Weights of a small transformer language model: no biases in attention or MLP.
Each number is 128 + 32 x the weight over its row's rms, rounded and kept within 0 to 255. Layers, rows and columns count from 0. Numbers have three digits each. The size before them is the row's rms in percent of the matrix's.

# o: layer 2 attention output (transposed), 128x128, rms 0.145, rows 20-34, columns 64-127
# v: layer 2 attention value, 128x128, rms 0.145, rows 21-34, columns 64-127
# q: layer 2 attention query, 128x128, rms 0.2, rows 32-63, columns 64-127
# k: layer 2 attention key, 128x128, rms 0.18, rows 32-63, columns 64-127
o20 093:153136125175067117109103161171102128117135128098115130184165146120085122146088084175082166143039145098122170120108085052080138164123127170146137125087135119101153060133111167167109102077092129
v21 091:128096161130176113118169110124178161136140113155109122135121157172199131129051099150092175132129096180165100114111124100138153084131109074108124136158076170209053087075173098072123151172167178
o21 102:136100074139114112137108162153107154139124134129126145146132099124106149122158107130101070072176165112116180112193104119152145156156159149226120066100174121093109176099113113147139153075117122
v22 087:072117134097204087087148119137154108139153104173119138062116120173127149129119117122142140142127121199107136136151102112150162141142115109157084145145206114123146155109066078047078109138162157
o22 087:123149117107098173123146117175116157108067156112145118130137165150103139061157130106118107119118210167177147153096134151171079167143140124169152153078121182069118164118137120153126089100098122
v23 088:169094127136142203068151130158220112148140104132113200160117166115154178107092183115126148147088083121115114125128100148135164114100121081144090133127186123130135097112181133083160125157166138
o23 086:084147128179121112212118119201103133144178153149114065162122127114083112113147075145119114113127137118114140112154089098119057086157144125177105098107078130118125185116084127113140120108118090
v24 072:154087120158129152207191109125110088134119143133160170148141133117190179099153072171120096132143112087121149114100165147159139143139120150172123141157119108183134129179139175132178155094138130
o24 085:149078158126194112087121140134119112139160106137087084084222155166154153130142177126150120156120112110119084104219143140073118117144113121200156139178073123090142159155145144151127151159092131
v25 109:166125128137139137126092137154163148145140102120127030149120123185097112095091079114108127081120120162133126080115109127156074079080144063124116155143088178188080071161166084098083106153156111
o25 118:134119093121093150145069160158109145151141160123128161109255116157101105102114150130090136102111102080089113153186130085135168151145059108214117090107141110093106102102088088106122111133083131
v26 093:109196116132134198146131119093198086095135145176140094064126109098085107145179169155196110133104147138101083127115132124132089132095087141128132142169195154078087148161097141123109106094146140
o26 099:119145141108123124123147186150110175166148148092123140173003103101174121143106103143054105146073146132148169140137121103141147109137183084108101156075065138094121122156131156122086146109132137
v27 092:154128141145130111178089096184119140111089029139039071143102131160109124125067111159068219113122120182183148062124109138143126087101113073126141133127131131137120132127135128110155114099107132
o27 098:145125162118070112143058180155129103109100149108212153130058164108096155133184115179152071147210157126091076120127181068109140173151116158192181082123137142163125101125120107108141125078106169
v28 089:212126156084170113126134096084154131120106181099119204093132104092066166125169166110146189125100164104149084115189128122100134092094136082107089105140107178163102118133127142135131132144147133
o28 095:127138150174108133166114137120122132139147098052082114128009094081133144193098112170133082113090157091114184178097101105136085064090113168079137104146113121136132154143152144116162111124162112
v29 104:133173144117110165170179105070151084075141170146144134043129097135085110154203151150166153123096095167124075152146149094078163148104081159168140106161185189107101175158110132112118081082149139
o29 110:113134141118111130111147194148128104123137112072134130156000123084150148169126086156086110146120178128161180137128111090153138121149209102129120146069112154099118158163184152127118138099118136
v30 088:157066137161112100178210089141123137076084132131104101143130122157177154111088107142155116137146170123146163125116150129177189145133150182146177147136074150172060127148172091163138178101135110
o30 095:166111088084167101091108128127139142132136132216127146107217116180158145100155184167096131135146124087119104090206152148057094137147104174218178148174155109092119159114117122151124127119123135
v31 069:141139170104198152129089119176114117129095201140186135085119139118132170152153127167121148150091111129162107085131038130147125113194143117082167127081134147152067130150113087131075135190136133
o31 078:080114070128096157134164111089154174179139107064161180132060139091108138137102121101101117081119154129091156157143138089147119115181139109083134124113150114085131118095139102154132110160140154
q32 087:160120091129064116105173176083142131068096143150125159114134112061116128114119205114096093142185190111116123133158045134032122086073107139107159138089161154133121130168095086104135156118147119
k32 118:152131072081150130107107107151114147121053103109132112076161133154120132046105151104134118151138119099158125069104102152161088142163096121033122091147123141124086153065166182131179138136119089
q33 090:071156167189092134150143064125067118163147135127100052097079126166134133182143118090144133110138075098130147121161158094141179163160170100127123130147130103129174133131173132157074106099148093
k33 101:133153161133142169127170140138153115165168136089123162118115091091068135176048148152073097165135159192087131144185097124059157158105149146172051133125175122159110113162126111135080106120103126
q34 094:128120144202124121143157136115146168145181122120129091133098143139141126161131158144119116119142099070107172109139123108095140094131113129160092173223134152140121106158167176116075141112108066
k34 102:093096194139147136091122143136156144112112122139187150109128120089094174193096097168125148117109156154108086122176120100123082133119214139183129170106104184187145108133098091120111078133121131
q35 075:150120130092131112098154139129167107102159111134110128164109135142139131124123106121176130159165181126125191121115085162166134103121084191147096123166143127107116175192075166157143117124087080
k35 104:184122137153114102154075121120148110148100153116103177166124201107098122161117080095185170155129134113127136144087160070124107139145148119116182150144179144179112114123151151145053086115162149
q36 077:149091070123135125139113111127075114186165131112141160156195128113121114130140070145121097094064078141191088161092136105096115082121124142097115104128082122102059068127152167099104161140127127
k36 083:060120117189140154137126111120108149065097091151132068138174115073104170106099141139143167128130147111205152090135175142200053086150163104089169155070101180119161142099157154085197136126168157
q37 087:200135074054131134126104162172113102135124129117189175098147119088132144123137089180134146130141181153131100142093108181096091103064031102132139106097101122114100153167127112099158151117093167
k37 106:120097125072133120116103104107137122166127083087123103098127114153086062092118145143099166125143117111137204091111098128092124093200081116032126102158149180158140133098165188127121103137161116
q38 091:176132156155107123121152118137127076130117101170155089139143140122130158158156210128148047145143116098133112101106117122134140135131175102172147153146152148163123155179187142162111129121164084
k38 110:135116134178168130113139137100123154111141133125226157107119136110135151208107083135140119138137137183103149160147086133137076163129205169163139166131136069164132103138094103169082116072102132
q39 087:114132084130112141107121141145101130144165112171119087089140060170125193121107112112151106110176180052100107168108132104150125095095132159096125131112126081085115159140126046114153187171082086
k39 081:069121148121157123168115106169089156082113151136121104165138127104100108124124123112116153148068086111086136141111106124111080184149144161093149090098164174127134096120110167160130064139173072
q40 082:150106168062117107122088124114190051146136096125144138113107118100149166096092112172113190140154187123125096112132103150140127110088081123117144100081104104145168176125099135110169097144110202
k40 109:123170066148147114106194107112073124171146139112126128143102140126170136064163142056093128104170155073102116126160152185117220131153069138097133077114119110098078165137143150186179141135101113
q41 097:044098149201108187125135074097137156104087207123150162111098115082141132134130109111116153142127114123170147104149165100182121186176101176141150109120119135165153108128105115137134061114130140
k41 093:157122168106127140109184169120129088174134089173168157107088037169137186128148096156163137140141150098115073136090135149125130124098112072102095117118099061149108130166044040056131136140089197
q42 093:076132149116129112169164125110082133134146088135106066097100141106160117112183118122085145096188085162133073177168168100149133199174173120116138153126151143147180127113112136141133139086114128
k42 104:058096109127109073089152100135158086098155126097099120142130124106123115102133102150159164090099124155090130165128201081137212113083131073189096135064091084107136131186083121086162112118100181
q43 091:091115134070114127153149049089163183101124134137118157090098162130130154102051161081133147147190117071163105136130120149185167108194138183121150104134125116092100095076074089070155149126120139
k43 107:121120095133119107167152174108110133108116120132112136108151138085149161117060108142110190140094108142109102096153116207144095162109129102087185117078127129104144143168149166135213201195116157
q44 100:171186101055166154125134110145162100148090115133126224106176124112135098108129110104111115149144123136080083137094110195112111111129115142128161093132095134136103179033148121088119171149113193
k44 107:105106142064159113127100117075141146101113121112103108054108165141130085094078151124112144075143098165181199079162049169143129111127093184062121136182168139121182164083157191167125113142136073
q45 082:108095141130147172125131105150118135169099092118097100143114099115130144094144141191144110120088207116141200172200138097066135188091078186127133107119116117092164116211089110129178109080125130
k45 089:117168173087145156083101122120157100147118078145133098147096077133129167175150146109193142151128193130111127100116093168101179135133075154129115144201115102087117122118090118122129154150080200
q46 062:092129150104129095150160117122065107150235125120070089195151146157171108148112130092187151113118139140120169101095149137143132087124142071055062099095120123125156070124135183123074173184105124
k46 110:108142072083133142127146111176104074213125129125100157153111104153118136097139163142090084100145107062136114164114131107108182156102104113070123053132085092088078115148171091143179158110124145
q47 084:114100141092141102120136124126158096101095161122127117147089130108135091091113129169090172140161146201111131134167127149136131198160073115114145093116089157129145142125112209134143117090089187
k47 091:149136096124116072138190136124079131119147126106156178138117103111175131023156126151129147142163169112124130139178155126154168095101082085142124057096103097130120160146086113090156138116099137
q48 111:144105126106141140141110105135112126147122189141132140095165133119117114156143088055141140145108103116117129117075178141114106043143097116077107153120062135128159121087183153130077151183144166
k48 100:086129124101146201103173112153224146149140100165168129168106149160118071119032132182087141082146136127213166084129109148113160151147086154090147142160137084083136146130115081136140104151145119
q49 082:097123082094160127168101152138142164117107142095143089131123112121156192095108128214161152145087138077115125077119103154084124106166091210155130079151112100103113079148156106109175083142117114
k49 115:125153135073181152121154140141143117129133139082132129128094096137141123076091126098148151142156143111136072097148123139170151134145100133061148103095146161121119154122094180112117148161122161
q50 100:136168178108118131116141079122081086146087148141151123178141148045133102156114103142162179183133109142143116081138140114071120181168089127111163127144108167112156150133196177164153108108117119
k50 104:104131106147193111101145135134141111183140113136093137200105060133203163113104133114170098141157111097129162147139146096160183129107129118115105157134112137133145141176143160115092184109176087
q51 135:130139119114109116105105063126087148195158113086135151044131165181188111077175118091121097104093039136173092163150143100105180101157132159111107117130116135129177130113123133162100103119132136
k51 109:127146140158160121121073148198144122165170173073139159134122110150147189140149111137109175042101131105143160133125127165149180106129114122063114108123080169116114139150087131117135115149105144
q52 115:149134137181137114111110137132173114138116147112156132157154083107092141094118114105143207165078163087138141120087137103146099145101100117146139178146130126087131123159089127121150129126157159
k52 113:162178119103083161080138120131152061148112104102210140135145105146086143191115067110138126155119106124187177112081117153126131090189099144087101137174130098130077142136155143092153175141108186
q53 102:147121136110091149093120045175047117186098157091124171067133144124108115092159122100179154106112104124140150117131108139088183122119133066088123089116126178163168117122145117228100147120135094
k53 091:122193127150146157092077142179148099191216144115167135098095141151203145148091083121123211138143073114152130159117124132136233193129104146110109110173157145115128120185127103183117095150125082
q54 139:135089113164197126087111129111193114087115158144133101181141113059151118151072135191084132156152182183118126151145136120170107142138129119207143171120152119154110126146106146176164107081098109
k54 100:142155121160088085171139155132102133103110092112155227188199176165140124119170135106146125180107139142116148140206159112081076099083131096141179133151089120096147128077159120076079096158155155
q55 098:135139146111092086105108164137132085116113099250148168200172117121104128131104106126153112153166155168136063151138170096115088079106127125112140147116111057075113119081133128121166193105126152
k55 116:079125101187136119112113112195111142132138120090149063163191094102115133144124097142080065118122145108134190051152160095130120133125120135115118154101144123093071131162166106087139165110160122
q56 121:104024137096152164121144131053216105123148064062102088100129109094159099118110095136114172139102096178123090127131153133109125106135135127152100153156146138127176148139118070079134105099063148
k56 087:150098139166105128116096079135135125092130177162113160114126085124129145165119127112169102100100160169119078168112119098133088082220148084145148113093074133129119199094127152112151086101045120
q57 124:142068142118141217123063119140225111102106148149096190206175155060135128173119063164119170184095140179152102107130149122153108200129130109173156170090133095135142149102145082124146106105119135
k57 095:134089120147143060105185164102116162115124177122163119134182105171163120122108176100097120120140156114112141141154166155116113064201122104134097130082093118169165153147157167108101094121081127
q58 097:073117117148057084118164113150091112154080137106037079091161084130147105178132032115096148133182120208120119180100160180054172145103132122085135113171072114133146111057134107182121139140085134
k58 101:102149084175148127111099143169104119199146131155145118144126104162043079105098095137129097149154122042083193132143146080123127106129094111151096125127155102149136122124152097121132103145146091
q59 150:195074163093106154116131091176164047160121161125154120118140143112132102188115065147141198121076120169132100134128186150118127134142090107152135172187142130173089110142127120187130128071121138
k59 093:085145132169156114137139125202130129154115123113149208177140119123184168137163160156127129110147124086113087137147136126129167171128118098112170129137125149136112130148129082069097121132175121
q60 110:174152141156192140139089137164131127119099140131207130149165133108125150162101099169103151154095136146138124094112133137190094129158097088173137167169125139139138164120109139118116118116177148
k60 113:130131139094110122100139119138163098095086108066102136116154099196134056151239121110092116137103140141128110172084149112115161092158137115113156142126138145131107120140123132106102129131164135
q61 144:138107132147128127120126152125221110090129159180141128224134105118122142171096102215144124135105158190110092146121192084154091129114078131189091174121126103100112106153087136128165087113111153
k61 104:142143107172122118158148071122159136132109073128113113160151092100117135173192117132125064180101123105099086080150134069107077163153163098151191142144108111092102132110147111087126088104182148
q62 100:089153143135150126068106204075176183134155120143164082072121122179136155168171164205096130099187116148089129098129091120132107112089129178116130100113160127079184172106165159115136108142119104
k62 100:166079135075193102160152091084158083115179202101104072139080158147170053107134152086122137078100160154142121113120155096113098122157156147099109158065156113115170122120133156134104061125172139
q63 111:149107166108123163080069109142200118151134135078122076114124139121126141153057121118125162139107142180119169167111119144138198125172081173118151173167174105148109173126125087196115151115152142
k63 106:113159121121141101142157133156131099110128114141103140157104139149115116118115108111200148131081110092120146104125157149118085197098082120118152159145118114055137085124104166104121110167130205
v32 113:055080131111229110203137191138065128114125154119140137102127135120088123132105221099110130107159111122109179130094088143145125128055124192115169123140065099096135113098125131128112102108162092
o32 107:123134173107130186142157093089175089123129047160080106127086106126028102130109156084157184110135160124175117094085132150149113136148049091048110174095098112101160145120147142087110144113123115
v33 091:133129137143128133077154060147211161136167091096136124048125149105106131116107100134157162154135132116131089062075140118139115092111089099142101141197141097087109154136168110171137104134146127
o33 089:087161168113052139127112128139130151130096146103151149159190125129163089164194153122148132094122137076124180119090124125126175118148201191123108105094099096130124114081142147154108141099147149
v34 105:098146130103115119206203116099131175072142160127110076129134135138152174095098123124084109149149146127071137176077121141088092147130148103136114164171186113116182123081102130118142053109068129
o34 107:142152121148128132053107063110116121133159151176110159121179160148146146115100096100103114123169114135132101116130130128101067148143100138076093137140154108102109177181157119126141127182168113